Weights of a small GPT-style language model, trained from scratch on English Wikipedia: 5 heads of 32, tied embeddings.
Each number is 128 + 32 x the weight over the matrix's rms, rounded and kept within 0 to 255. Layers, rows and columns count from 0. Numbers have three digits each.

# down: layer 12 MLP down (transposed), 640x160, rms 0.129, rows 19-198, columns 96-127
# up: layer 12 MLP up, 640x160, rms 0.232, rows 20-199, columns 96-127
down19:106134112110101076075115129141115137104175105091077189120130086117138169079092132107107132191196
up20:105133125095108086072151159077116074112082155133177167116073150079158133141097117146123119170157
down20:114166136141040114141043101158119110174146131152098086176093134163155064074170104145111125130113
up21:122081150076155126182153161139085077134091093178189132132089120142145126160184116162139097155162
down21:135090147157141132106121125147087152110143119083117144052171136112143142131123146160124111149151
up22:068101083173125063054169079163107155146096179089104138138105149120142117131149175101150142154145
down22:164118109104057114106122136143129148124107129171068175156183053129115121180159093165158122150134
up23:158128137102128063163130129109126152108088087104180158138157100131106148155081114077123147169114
down23:144154107146099102145145175088099113134112098111139098105139078116107131144114111135096122099158
up24:116085143128125157080082188137171131154084181104118188074101095220152173114159142130132049122096
down24:119163123123159120214174108141114134140118140068081160145124092132117122089136084112102171119078
up25:119145139073159179143081095091168116158132110138098138153134136144114152090164128145102186085031
down25:098155150136137100130131074139109151139098108155132103116135124097158109136140142119120105165174
up26:112155157154178132129120098135069139166129148041188213126139101122108188136115095113105115103147
down26:148106101122095148117109129118191159147095191061120095131141157133176102138152096082134143119153
up27:149102150176095114098086156171153148094014198140155178112106118162139084115078181156136123148140
down27:124120158187104152099099149111092071171116162160177136127152153198148038145038127167089151097161
up28:159104119136102140090100122125137183044163121096117052206143158131162122154086076123122117146113
down28:123167155146110141067113255114106196165130138099083119094205122143138130150097090100154116196166
up29:155170118188114126145120158135126145105117131054138132139095156102152146094130106133133168138165
down29:139080134097142119124127111101151108158089104144180052076153155162079138120208083140118154094112
up30:100075136184150164185167128150132149173163106092128134152127114117147114155116128142122107092146
down30:160121130092136147053117155073084069094098109088106156063111146132141138101154083087158150150162
up31:118083164194076179085133111077168151142084109114138151089112156134154185101149144209133090068132
down31:152073141095165150139121083115157096141114149153144103112155119137099126139137088094164152090150
up32:112144126124057102120130103119127169127179115103127147125056144182094150068169119148116098138132
down32:152099154137123087159168169121101156105069097097088120132149132159125172202141135124158130135141
up33:119113163118096096143183159084189148169146123202137129124124126067116134189159171152093130127142
down33:145159078142193150174121130124179126119095103052120091157096122138117089124124156137160107143126
up34:165089133077121102136110068208158088116170136136090164203085114121088105169137111162156157113050
down34:105141158114141104123156176118120133136129104133092096066122163155144102123146132143115050181141
up35:104126140132076134190139151090117176105107187148139112151125060100149128089144131145063116169159
down35:106170153082095120166101114089143174127145099133130044147153088123128147102070125151118106116156
up36:126193129080147165110136094099083136178042155082142156106154146130116151141095210119161102112128
down36:114085119148179095135092148122130108123170135134153061162092096185124156163188182135137079121170
up37:122148189101135083112135113076186107099100148133108126157140160049168166111109112116172094139146
down37:128116138166150168159114125184156110117102085119168127169112151175144126165090084142074105061087
up38:118118092151120158156073115084121142116149129146148145140123063089137129113113128153149175129133
down38:100129162088126083072137129120112094115124154142137132171159144137128137199166127154078081155118
up39:130041151124095145122120105153124190088101191132132179109173120126086182143123105141120071125191
down39:132114173132149187148142130089141183148125135170060169106142130140159131111131083146136158119119
up40:114126146106073063134158122145137156152079140117179082120137182191143133181123132131176112184097
down40:134158117156133119101162120109077124131151108151129128093185138133093097148106116147194101150143
up41:115225172160134125099167079097118119121113099084185169081148109143108071182165130143094144099123
down41:147070072119152082098143101126153120073099168165127143094151130082113134142112190106148101096072
up42:118086116149078079131146139155126130115131126127142121140106128140131143169138109134127093150153
down42:167169130130086084107109187143151124087078139123155137113147143135105132114152148131133125148136
up43:149139072086159116112138093160125049132159132176146058142117111216161055167140187144087107133150
down43:182110067114177092159127147142118135102124068111155087112128074120064157156101204061180108139147
up44:176114166169170142083121098166069110131082180110109124066124152203156140114142098146097063234119
down44:160099132112167116104070124124168149141111107088166134127099188168197090086057043153085159063139
up45:111145114095086104139108141163055081102124169140120139105137151099058068138079146168175070201110
down45:135112102112116144103091132172133128097097112153152122129178066098114067100064097060138137138127
up46:159157195119116108132150192151156142081196152137148095148147113120138146051141117104146133132087
down46:170131133108156118133098114177145145149110088122140102093127148164159066117109130102142090115145
up47:146139153098133149098176097167174119126138137125135095073142086131130117147095086138133177126136
down47:152139094121147181145098166098083096102120121106119072101118174140143134179128162099143065098129
up48:199138149061101121118148109070126164107123143094104179143097182079146173103047100108124134148194
down48:078136080121111072133158157182118180098148107116134091145158086121060152147143139127111087140096
up49:134109173137114108100123037148111154115093107109121164120072152083107106131107175123131107132160
down49:208147148019162108153120138086078127123154158131190098128164213155110123145110110107191108150097
up50:140170108126049154089137221094077158106193165089132014160121106103101130155145078087116064162051
down50:131127128164104131155191147199129149229137191108142169124058136127148177155133104073079171173118
up51:057069122084081121134119119153127174148135093145087060153025159149145157105113134127130181073170
down51:133125071131153056166133093137138110138096131163156133100115144107145186102116180137203097091151
up52:120107122115134064162113076176125112139083116149128087169143097080103101155166123099141189127160
down52:096102177174126169103187151142104133148122095081125147093100165100141169072125113133138150105122
up53:114133108088124102083119139098088160056162143154130091122200122160108091158057112123131121162110
down53:120167116140125075136102108143184142089127101114070165156141156092167103123158161133158144063115
up54:111120057112120138072148145073132112101160142148087062139175154174163112190069157146155131136104
down54:132111145165152083201122127138119169130154113111118094115132172160141035121125132068127095155137
up55:145136123160149161081168058144125123122114162155152083122094084144133118124031042148141110128119
down55:056102179084173113134178100148121115124145183135176139131138097120125078224127114157138143134153
up56:085118193101100096110103106126184140099119165171093109108095104150145181101156132143134164119078
down56:120118124102077148156092151102149136156182139141077177078089133109127151100078176105102104139092
up57:124121158154147120150077105073130113157067106157104137145156119131111127220050184136165125133177
down57:151131141125175134134139143103141085095131100111110099103172135170084095092081255118106149180100
up58:108091151191135081125057119097134124092147119164165101153175117152197121141179102143128149116104
down58:132104081128183105179109097105146162106101136111141063146121161100200143133130173140156204109097
up59:159124140187160159148139138147156152160089141135126112149188094150125085138162144148110052102113
down59:111151092102119137078140084110092120113166112168078130179136130142107164166154149155118130098066
up60:124097127090121135102162108129142124128109113117171086143136114107103129174131110122151116086173
down60:112140142173185073112125084167153144173121082160123148187089127096125170134137126123103154136119
up61:128123189135128120111094098138117118052137110104177147095093154138135117131134133112161104135123
down61:174117140155133137149109153162158137144179158134147136121175123114151100063116177149163123085102
up62:086163123202066112162142093080126145166133071112159119145088085112142122176099148103098104151175
down62:095109135118131096141121186125147110107128055155179089103154137138119148108110099091073077105177
up63:159122177183133114105109118137098137102134210180038109145124147111155167143074102131161071121163
down63:062102150068150069207101122162128175133142070109139158101110106146170155112165083134146140101075
up64:096141161110168111100158130115099182127029144114130178081060128135178065143203117161134122155140
down64:113138099154077160133189113083116136147105132126137136046140123119199131134128106140064182158121
up65:144093082173150142139145120113136126129122135031093156140093130139083153080082067090144162129159
down65:172155124099072107114094166088065119110155186096145121108178089138137070131142171107142130146163
up66:079170151132081090104173064163097156127192125131089152138063129118146132123143128130116108146125
down66:073137102173098108098140198139083120141079080095123153125127111134081163161123075157116177105129
up67:140088108158105087154137166187154140041120173164188138170120179116131099095089094154077158163158
down67:136134150136058131150144081132089103090139095135167129086146147108087061071156100128119125126087
up68:094172119129154089207150115144083176083158125164183074099159099080182172153149124166168128139160
down68:096103132149129097186155078159123138222137106079140045160107132098120108113138139134079191158113
up69:166153147095111119085151137152167120106125097057162073077153092100116143149162122120126142104145
down69:120178130123122151103111129089156130166136156126189153171097143124107143119144159096151144111137
up70:147138147125075109120125126097159115159126151105156112166102110156131079140128170133190056122119
down70:117154135123125138057140144117146120071024178134168143109091181139106094202076183125198133156136
up71:122189116134148094140085125160104109138142186096151123149104121099216129158125120128134134142085
down71:119108146104143101092194112083093111110125094089095149145182145183135123109116135180122127113154
up72:134137102115118130173151124076154127096093109188137149070123101096173122110125160134186143061110
down72:160089130099101131176170176146163104122047167068148122122142129077173114107114131101066099156103
up73:161155087139126129158141162161125139115163150132188170135112109178106095097119185200173132182156
down73:128126126155120139091152160140174146147109115110115185124107164091141094139097170144116200111098
up74:129163145123125146107153133119180169163094142129066119097120079109142109157162152128139100133100
down74:121172131125109136180114146065120127144117086123129116166127080099081129118150072121149149098142
up75:121107141141100098092145160057117072083078091135181128135162121092158167082126144122130115148127
down75:152167121109149110157120117103129077077087059115168076045126054147112215114136127157102180119149
up76:148113157137117147114110103105161114125126090120119106124054167162120106140107092116134103115174
down76:065193113101152074097118123085134075222079187115153154156123104097113184103225206134132147125086
up77:128136148093105124118148087149163108117150132169168127157100113161150137098173131134128141095148
down77:137110117149136106084109148161162190115089135125131127139075101121117182091122088185176151100095
up78:180100134094128156065172158072134127082133110112123151133137035085130172154137178129100141139121
down78:160120158140151106166181114082112162141106110104164130161110123201126084163117140156182052150121
up79:096182139151090160140153109107152169155132072118172165126131122135105085154076098151122134122120
down79:128108120140164138139174176181137102099142061170114155154119172153124127144202090067163138143101
up80:159124131115186127127068144118123082107139086120180169147074113111118138139106185147172169138147
down80:140121100134118125160145098174125098174165140144086089114128084129075140121078072113206068130170
up81:130107122052128182103131121127164145111151160000114112131161094129124223134090143148102124096164
down81:105177086086097189138118111075161156087047099150154145079105107126133095140168219147062132142169
up82:130106122140159077125117168150109140088121136117118101188125132134144079201131144100164086122099
down82:063108125107096188151119127091197137143105118163144124107184143127060139106148094152114167137154
up83:148154128127047092155135146155102177118132150123154132193092146116141059139161130098151154102159
down83:167165079091094112127140183086111116092165129125183102128128203132135181123123179109134112134164
up84:139156122171097098140069099102135158162183119098178172172146132135113113130083119138132081141136
down84:135101120145150032141165103137096113121085187181148158110151158070142157146126118195158156117180
up85:095148134133107107217128122112128146146052139169126137158100089137124142098138102107151174231132
down85:145102145119094144055129125146120118106132125120106131118157082121145166221141103137071124106138
up86:072116116124107162155132113095156146160132146146158128117145161088122114071138028189106142155183
down86:102105153149097151131170133109097132141115116118111126145124120135136156117150102128144072204155
up87:099083146051111149091097121091157103116142154132159195137137081089169124135135095168120123127103
down87:154142180146172133123160089121124179119139085119172127099109098159153133097097154113144173110155
up88:062145089144139114150094082079128156196107108096185103136118141191119098117125134125149087114103
down88:157172105199140158095107132133159139125141138101106098159201134152117152154146096113121157138095
up89:130094147124104119131171202134084132180140110117081136124106139122132140127125152140126094129143
down89:128135126156107127158159123165083165108093152132088135127082117103075121065141170117103132102146
up90:109206121134150161149059108118128107101164115108086139103133156192128148093120105106198119140103
down90:154107141137179167216072136134096103057154114155175118170159098126117125154175148130114131121113
up91:120224112094092178105110103117154062123159197108122142137098130108150062120069144056123093132122
down91:167098070123088150180089187061091083177119065154162091119133149190140137103110141097139106138133
up92:101122140125156157099083135156123109129117156080099112102096109112159109112116119113183130078142
down92:111135120078103165087090132123064101147096130185126153136099136128104163070098129134097121138126
up93:096103095104154117183126135113112154146135115119181077075156135175191113091088116180120072159126
down93:158197087072130159135151117144147149098138100163157082118209071111111157154088155097179078168097
up94:155128144128060102139110165085085061117146183095105133184137127185168102115099127179171142178138
down94:123156122126114122146073037049161169126080155143174111135068126100157115112175141082141134157096
up95:174173119163118159135141118052148105146084130180131115061110123090200169130097133089151118174158
down95:079170110096147106118081122141130124124131111103109134116125059142149111126135167122095152166165
up96:139163167162127081150070104092128150126138150124167115052158112116124120182111137135113116100196
down96:111121128136170147193122174153129102142115091109117147170107056110103129161167156114137073148112
up97:088153123159187167079097157178177133124089123123129091128114135093112171185058173134153163110076
down97:105123166103110100145107147112093153103171149204125141195091064120122162148153080090117156120133
up98:129112113188130178087186104125171146095140114169047113110107081138132139089174145161110153177144
down98:195106054148182121126126124093120087159103088116173146121086151145140163207143127109153123083111
up99:147223083098094114154130128067163144115139120134166117118115070126169174128121133150086145139113
down99:134130131087152127120158129063112177110169119130090108102130165185144127144107181105145111151153
up100:115057146128156128154090193123163108151137147080102180156100128172112203113104102092110093153143
down100:082151173167180126125195115155091116121111094127151134167091095148152149099160061158135131139161
up101:084116194058113152162103135092122123144119128111135112107113090087138160114103100124150097118116
down101:052145126068149107132065083041084141118145117223130146220138181166124116188099177168095115171163
up102:133145199118127092165130140178068202139136136119107132107122175116116163165064100151122173127136
down102:055142095110053204105149164101113166142134139139122128129178104136147158126166101094148127127115
up103:130100115140170145122117070052167102095123148127152144103148100168132156066077094122086113109130
down103:031105138090129143137091130176163107124104113135109107139129070160105132125129122116108107132132
up104:130118110173093132118082087087142136115105106153117187160111121118159074158102112106128120102159
down104:121111077143122111113103106102116175091112084189160138144110136194123188116137124132064116099143
up105:190071161102067098081043184150122201070168168100153150175088109111064163124127107089135113144131
down105:118073154172206099170225131146152021123118122077139106101098133138127192152131147104140069110143
up106:136083082157123091138103206122118140163135124110143112085124092103102100108157093143120136161104
down106:199132123112120146143139053119127104135109148134147186116168141197127135153136080134185081176160
up107:105183181170151051052097076095102174097132125101091148083147168116164134190128110093155124135114
down107:134200181157189126101108142165121094116137136119109100160180131114068125136130152206119119130026
up108:156137168120146144163102166130121082138108105116180083168089108151184092094146131156109131185153
down108:146119117110135153146109155126161187128165131142121059095108128121105140123122122105064093148214
up109:162141168152107062070172076120073117062104075175132120138117129158108120129102128156135124183139
down109:133120092122138106099109146180142081151154151149155156070152158110137114120152110104175109147194
up110:125156092164143077154117202160153159121042133142130144097122141097108155138174123095166123163137
down110:153101143149105140088153144153165158140145120148109131118143106182096165131114131140171130125127
up111:094133156167137106140071163112111122148133113124125175122116110134088136163143091158140153132173
down111:131123129090116151147130124149124111154143105148061074130115165094135147122095143124139116109132
up112:145108157073146104132172021099094121119103152140094104187099155172100215134162188142095093127147
down112:152104171095079134149150172118144132117130164125120114111083138084106090147169148136181053109104
up113:205101105190114157080111097173130105070143124102105083177160150151086090154104187150111090075173
down113:098127129124100100167163126150130129154062168163201137111135107105154092099148065147130179112115
up114:089081146118095105093178152136185100050060111170135169193146131102145119149065109157089122165106
down114:093095138106172091119054090107142117136126146100144104098076124132123119114086135148144090174112
up115:174147136121159134100119095050147149069101130094057168088119139132100120167092112130097133131147
down115:127095132133094065082093122136149127111106134105132155142143092128127145172164167091202088113145
up116:199106182129115173125137120157148093122156101145139061144114196189119208117096114173142112121158
down116:053079100128138110151112184136125147125144170144155153164140068153097064078162122157152061189106
up117:172171116101086062135136165196130145106147104096141152148139082093146079127143134074127142128191
down117:164110141115127114157112152084165132170100147146092108132177135100129138146124146069103131122166
up118:120138116186093135045099126113162161121076108132150073100128141115178139154123069158143098154151
down118:156128130072107122141153135055084145114167137177089130183128168064124200152125108141092078141134
up119:167156131117084204122156081119126150148102123155126124081102128136120101109094097168109150142135
down119:107145141143147170135099180109105159118167129113111125119085145122135161137096219139174119150150
up120:085157090140101143149104103129143005138151150168143090116119104146110089135205115114115134184155
down120:180087103130128100114208143084143125125153158057113188145076137116134169123111155158097117108116
up121:095179111113096097153162106113205142122107158119169109203044122168122136093141139131170157186182
down121:089083101160143123113158121147088112096147114137123140122095095101126146139169139102190157138089
up122:131090157160113130109127097116161128113095140119143090105163130154143169092113141115093154129146
down122:101182129153143173127153140077165143115086136148150097101118113135151102133103140156125110148124
up123:116119090179095166135136116117141095086181188093063206180145129130140147167135160118161140162086
down123:174164173087159139181167094158142116139137054132146139088146144147136105091171116140077123147176
up124:102079154159129103100074094133145146132120186165133090157123087109183126115119051160055147101087
down124:093120155147181130119168135086040134148171126125127125078113158087117192146147103164117124136098
up125:139121155115096161131113138128140170137239122125173164100095155067104099096172100135119155184017
down125:105144143074106175169070139103153093172133190125102155162117146148096119119155090050087173095194
up126:109175133096099088111060156174121080137173119045100141138150110106102105142161074158204096130133
down126:161177148127174151103105201111120106101101117178134149170135150094095167103100144149063132151101
up127:128157081172169143132126128096122105131144098142137233099115072165136113189091145119138178112101
down127:129121107111101163196185064098133114101098113106117152121078146115165090135156111081115167090155
up128:114160192104121075142086169146088116105125157194082124100143086138174147123116104122154148176147
down128:202095108145088141096128132120130098150141099147121130157156150114143147149159132121091092136075
up129:178154199103068106148074050146149112101134117115087170149123084145141123139179127127168137095121
down129:121168116136147168106095140121102176167100122142079172135115130156110046113100129159109160122125
up130:152178190085121108088142119143156195089092092176116129073147095105235113164154153119155113124160
down130:124075121053152100130119105093116062106090116080145101119143074192154129120140191130134097114126
up131:060120142146194124169122165115139173097110109147116156101133150149115137115112087152140077135116
down131:040128116173123126160081130107053255164078090152124112139115138151099115097126097177164136134074
up132:095141050097128092113071120114087063110094139109079118086123119105095164128157107118127129152103
down132:151170111086106131144110182071131092173102152127054134119084127138135153092139192111088128140150
up133:072134117045195117104141106134100148126149111111166107106127104111154169137197131120081132145144
down133:160122175206064130132127117099177143171136107130102089070129206138150092173110065143123158149138
up134:108164120135112148107156128125082100139106144090146084115114171126128143174104118115193130137200
down134:089099186124106151109126124107105110097132150105141154115104065120113176116140124109105148119089
up135:135176131118110184122134088066111140104131108098074148107102118138096081138139186218143168151128
down135:112054147161128121150155124100152083113087137095105137131093129137106132155134136073173154146144
up136:120153101073167086104106117131125142139150103121101146120114124174093124142140117128140128130087
down136:131105127135120095164138140074050138185091127115158136135128134127143069120113167135089116172130
up137:086150150140136155162119209046104116121114122144089138143166199068159156125109087130137133183079
down137:103104162079130168133079114134062087131117126142156109128105145127143127155059101139122114145051
up138:127140143092066083119145159114137151173101166129104149077124129078102249171131094134135122190145
down138:027122094107147105103111150173158100129134108147124109120105160152077212177171145135160148122182
up139:102203120160116128127067102068198148162088068163153213083110167096126079107106129142113121165132
down139:141087163158165130152119187087077169119161080167113185134098144079188136097144151134082094200132
up140:118088104155098121052133071184079130117115178132145147125134095099140132156099123096144192149049
down140:166069187160115185134114185074140168100127158145074100191131147139120145100155087142111048105162
up141:064113091071108084134124115139127130140120157176134123154182113173144096156166132097126108102133
down141:102103118107123167129111141112106112152170102133093143139103091129108093101088165114125124153106
up142:104117137114148091127110145156096137159134154130082178211143099132158149162097139089109144128103
down142:100166111153138157124130148110148188117144139111129144147142089095164106156132155137143107138095
up143:076121161075116137136132060127159103150100122087169138138138093205129154071148126153071081090189
down143:095120175091142126114100148062096145145145122169158111160147140121108058093104185066160115156186
up144:167140124139125171128192080139114132104104105136137103114146097118159148172108121103153136203108
down144:090130158153135115155157106193110100155152096099167130099107158155157149186123132078172082176173
up145:134101193090137162110202123141159148136085150152152104135111099091146178169115151134107118173121
down145:118199111111070120138113110108138139120038075127082150134145037161141073132111107104109163182160
up146:135140170179121139165128101105102161178164103121123153128106122133114092155197057089128128101122
down146:164119072085106157137158140120142147124147079135084117164144095095153132204101126126173143137107
up147:149089163071090241123169173094164128126164138107155137120106154154152153103115103108080184114152
down147:078104066189190108108145144108080153150108077142099217155122122168085103076146149134126092149146
up148:125205103121071152153107150104080136141179163104098166096092129152129130127162122176151100145156
down148:148157190065148127111128145130078185080109135096135123103141143220134097096078133096106110164165
up149:138153124125112147114160161130144132077063135116150147156168090072116128110122152196129158190120
down149:115173134166127144129115082146096169159109128150101149180083141145100137137135096116157110098125
up150:181094127146102149098162122112133128108129135114134130097055164155155191220141096200178140129139
down150:124120189151148098126178112157140169142119096087116114093111114083134064114121144086143164105129
up151:125166137106099171119098125122141064163216140069181104114076075179168130108139141168142039155139
down151:143122124164161104165113100163124128123140153077139176117114105171176141163128108146085087099161
up152:150143159124066123100089094153073107118148146090095093094111120138151127203129147143183132116152
down152:150112104166147205181126169168089152131070151101117149121148053157106172103151131101131062109153
up153:154097149139089107140132129118123102084071138098100140052133209061073207113107103096148137140139
down153:113170079122127129124154177105129141168106139086147169132095122144127091095141142122151136152168
up154:109149165107133065116178106131156115154179119112092129080189070070137133117158146125159093160197
down154:124147118104142157107110079147097090140072147154142120142075123185118157156159143111139168119086
up155:141071155160122147105128168079202107162114221106099116151108108152123155098080091143091098179135
down155:092153129153195111100169165117133100121181152131185124153157100123161134121123118113168107170131
up156:155150199115120113145169117114119160102149124111137107100161069143169135212133158104143157137099
down156:102115130144122096128111118102158105088117127158193132126119101099155134125102142152088091166152
up157:101126127132181121132080096140153155153107132106181149131200065124139119133139131085115158152135
down157:173201125142103146160171130114138140116105131119111125085090177156112115146127120136122145105084
up158:147170141081126118118125171126164156083096183139137176168155165143177095183083081149101128094112
down158:176165187162144162113090092091118136134129166196127118140135106085153140215121129153100132097171
up159:139152179139072168138115129121116143105121102135190143125154109138116144173123119157184083106090
down159:170105112128070149053180118128160188167130116103134109119131108133114115083159149142169161073154
up160:122133172146063146128134150124076156112152177161082147160133115164157129114114149145159066127122
down160:098098110130121107181102138130164164137114145152167155147150121110132130168125059128105159163102
up161:159096162115069149166149074108118158151100082135135079162048125175157084128138085189131152149155
down161:194111113170153115140154094152093118088137099120185151134139125142116126062139136118125167169186
up162:175162169119123176100131123155111153112123083039125064120157097117145156149093166182133104095196
down162:140077137130110129121122168143172136125103102123103130113171161090081138113146074102080109113111
up163:081141159093145090087141088098122079177155126112119100137185152185141131142156110112144091149087
down163:141128129099136138082101105133092142140154172126098169136091039123107118117142107146153145155140
up164:116175094125142125181143155110091110062128135158136149192126124151104170151097137121104134144157
down164:138102128147086090139131139120124138165142179112102174111135129070139099092098134134152113127122
up165:161127171139153091128132148069195070141081131125067130157169126133088110115057133109130138163139
down165:081207100119128160100176071127123140121129120187123120163143124133092137160136130112096106148137
up166:091104193112109195098160164130189143105142100086076150097135171127152124141112120125112073156161
down166:134133065119168150191144127142156154104162165147088173085152108135132115150162153136126126131066
up167:127154140098098081136112112178135200132095162112098104089208124132090156112125086138123112070093
down167:108124145076151111110123175121088138130160064126141159170170096113123108076117141151148131134149
up168:139131133131096149134094117144182148185061106115104158112084190160128075144134190134143087152156
down168:154121113140113099072154111115169105103092176105140127121141114187105146064116197110144091090113
up169:118157070127096089117149093132100122136115183106131071154163109127202151185097095144161130163108
down169:117131133107146144120123115157130107105178174136127113114119165095110183149096136137151123106126
up170:063190128124142105125129133101175069126166177105103118148145151128163054129082151108168190167111
down170:093113072151153171142131104149152069159143176153068069186106196148210082134111181087085142131127
up171:149100085089149108134182099152137158109133094076120090146120128125112130153079127135168150127100
down171:127143135192131182101079064144110145171117132089111155175129078121102100140089121099106110118134
up172:137180157168125105127146127147074089134119109163139172182142125118127064089157082137066097183154
down172:185051182121095120203145134170138149143203146126103127055074120141184084154079160131101128113117
up173:158108168174085111073084123167081191126142108152129078136135139108056078140093137173155103146125
down173:104162116207163119106139152119171074111139150142208141109134123101177137154124116147131113134116
up174:091149130117128100176123135117148124119110098160140141175135116128125091166150117049152124165175
down174:133144127123081100152125143171075123153105114174139161104072172106083153075056078130141136145123
up175:131163132133187159140105159116155130096132117151110114141120133169074121166110126122136083118125
down175:194122157160155134151188139097118085145125114149119131165123093148143116191090131139104121112115
up176:151154101197066172100138120132129162097098185133145128120123130132104057168141112189094157116158
down176:144146097124162151118127103128117090103095124129099116149130128136107124115182134084162102148093
up177:122172167131061132087098137125107140124156124154094136154090145165104146176110099090157097093134
down177:169106138126172100109134120112151070107122146177176107121145103149092164165156081130135099106124
up178:107199121132100128098172110114130090116132106170096115082112091105110157038118123132134123104106
down178:134093092132145191126136115112146134128153126143162089152110163184151153161147066135136093128136
up179:138124110112080162093122117145181152120155156107208116121143113179140042183133133105139152122135
down179:076072108125171098075170073129114162138052112133125191160124194134106104130129143103137116147074
up180:150109163091094108120139088112102089106108103182165128133148096117094162135126147142120105169104
down180:132156124138139118137076195131141181138108142114126113114130144102106079153084134119137116176116
up181:123146141151141088090105108144092152102103123124143102156211122141092131152069138146122136159109
down181:135114124094126138133155142129151087095081095142141092138137150151181140130080130180122152161124
up182:139115082203132087154092133100129122072104131106117118103101116138118052098082145084117125154141
down182:075048140144112183065149119122127180082232135116088082104159148124178183108144100154106138162137
up183:137188130163127166103131112104191120162205102122112157125131095137161094151174143196111117099173
down183:122083080185102092145147134171142187154103149141161157079165076103144167078122175081140124089115
up184:145086115125077156119134105106118143091153116103121138092131077140117132163161127127186113133148
down184:121146104112134148174090113088147142139073152154116117120062130140125123156165169160115089118118
up185:142100148128109125164082149150107177111092169103158181169112137137135143072136051165171057174147
down185:147161173155135137147171135085154161090114062204133155076062146118131125086125168101143056115131
up186:089163100120093133142104141102102121104122128117120088219150134118117137188135144134096092133099
down186:118085125177144169100172136114092175163120093127086127117130031119123102113112096115108192149147
up187:087173124133076097173085184154098160155101153152104117085122107134115110088156095125134047134130
down187:079121126167122129098170112137156147127157117071107095113138075131068121150160103134128107090138
up188:072107181070111080151141118086139077091104113158123156152114128090126142117081108107088103199136
down188:068081233180137136176106096137132091108129155127140082167167080163194131155147090135110142111179
up189:083127136182198066081101099094168159127149163112215187139109151140124102076101110121216110114082
down189:128151136205135094103143155089115124112150141151084156170116101112089180180103057146120134149151
up190:117103143171115121137162122126101127073035088154129141158127113115153136098115162146104108132112
down190:136086095155065152137142110167110117138130138112116162106092131083126089135119135161140086134135
up191:080153154140153109104163151131093087114117145064109163138063119121139106124132107108130183157147
down191:134104165099143149139145098122128152146076106118115148085142104109144163138160138133114155123082
up192:090149115068090104141187096174131157115120120092132167087122129165124102143186146165131135157172
down192:123158157073136106123093043167141170129095107153168153119151083149196141151122163139098125154095
up193:084152142056113084103177119112107087146124176152090114134126128055171119102112094160118096179114
down193:122109112084143120167091077136148143148186096100164173124114070197074143138150140062161114121120
up194:153146159144135170136116109106189106169078170174123117164139107106130131132106115135153169124184
down194:135179107106137147138150137186114152114117130179114145142117103114132134082123175088133097117129
up195:155107109130134133191158130127145120095142156132173100167216145139128133139107136103106139140198
down195:111096113160132101130139117138153182168143106127117148163112137151065086045113103133096165134114
up196:132133186141100177097091131149136139127147143077086108150138107111141164224076099108138148178199
down196:030104109144112125148115105077069158072125112166116091082088148092154136159145053165141134202139
up197:074086186074114112129117084184091148191126134113101080094098125110144202160133116123189175152113
down197:120135104168129131111140131157101128118132088093172139127139142081141130146185141064176124144124
up198:111099102097116090127131118132122115165074197130115205138153105107112156150156141105130128131138
down198:116104072128083110150198162152073193105135154173141128057123147109085115094142093175095101136133
up199:137087142131099085155088072152176155135186205119102096137149117114176095105118184109147153217116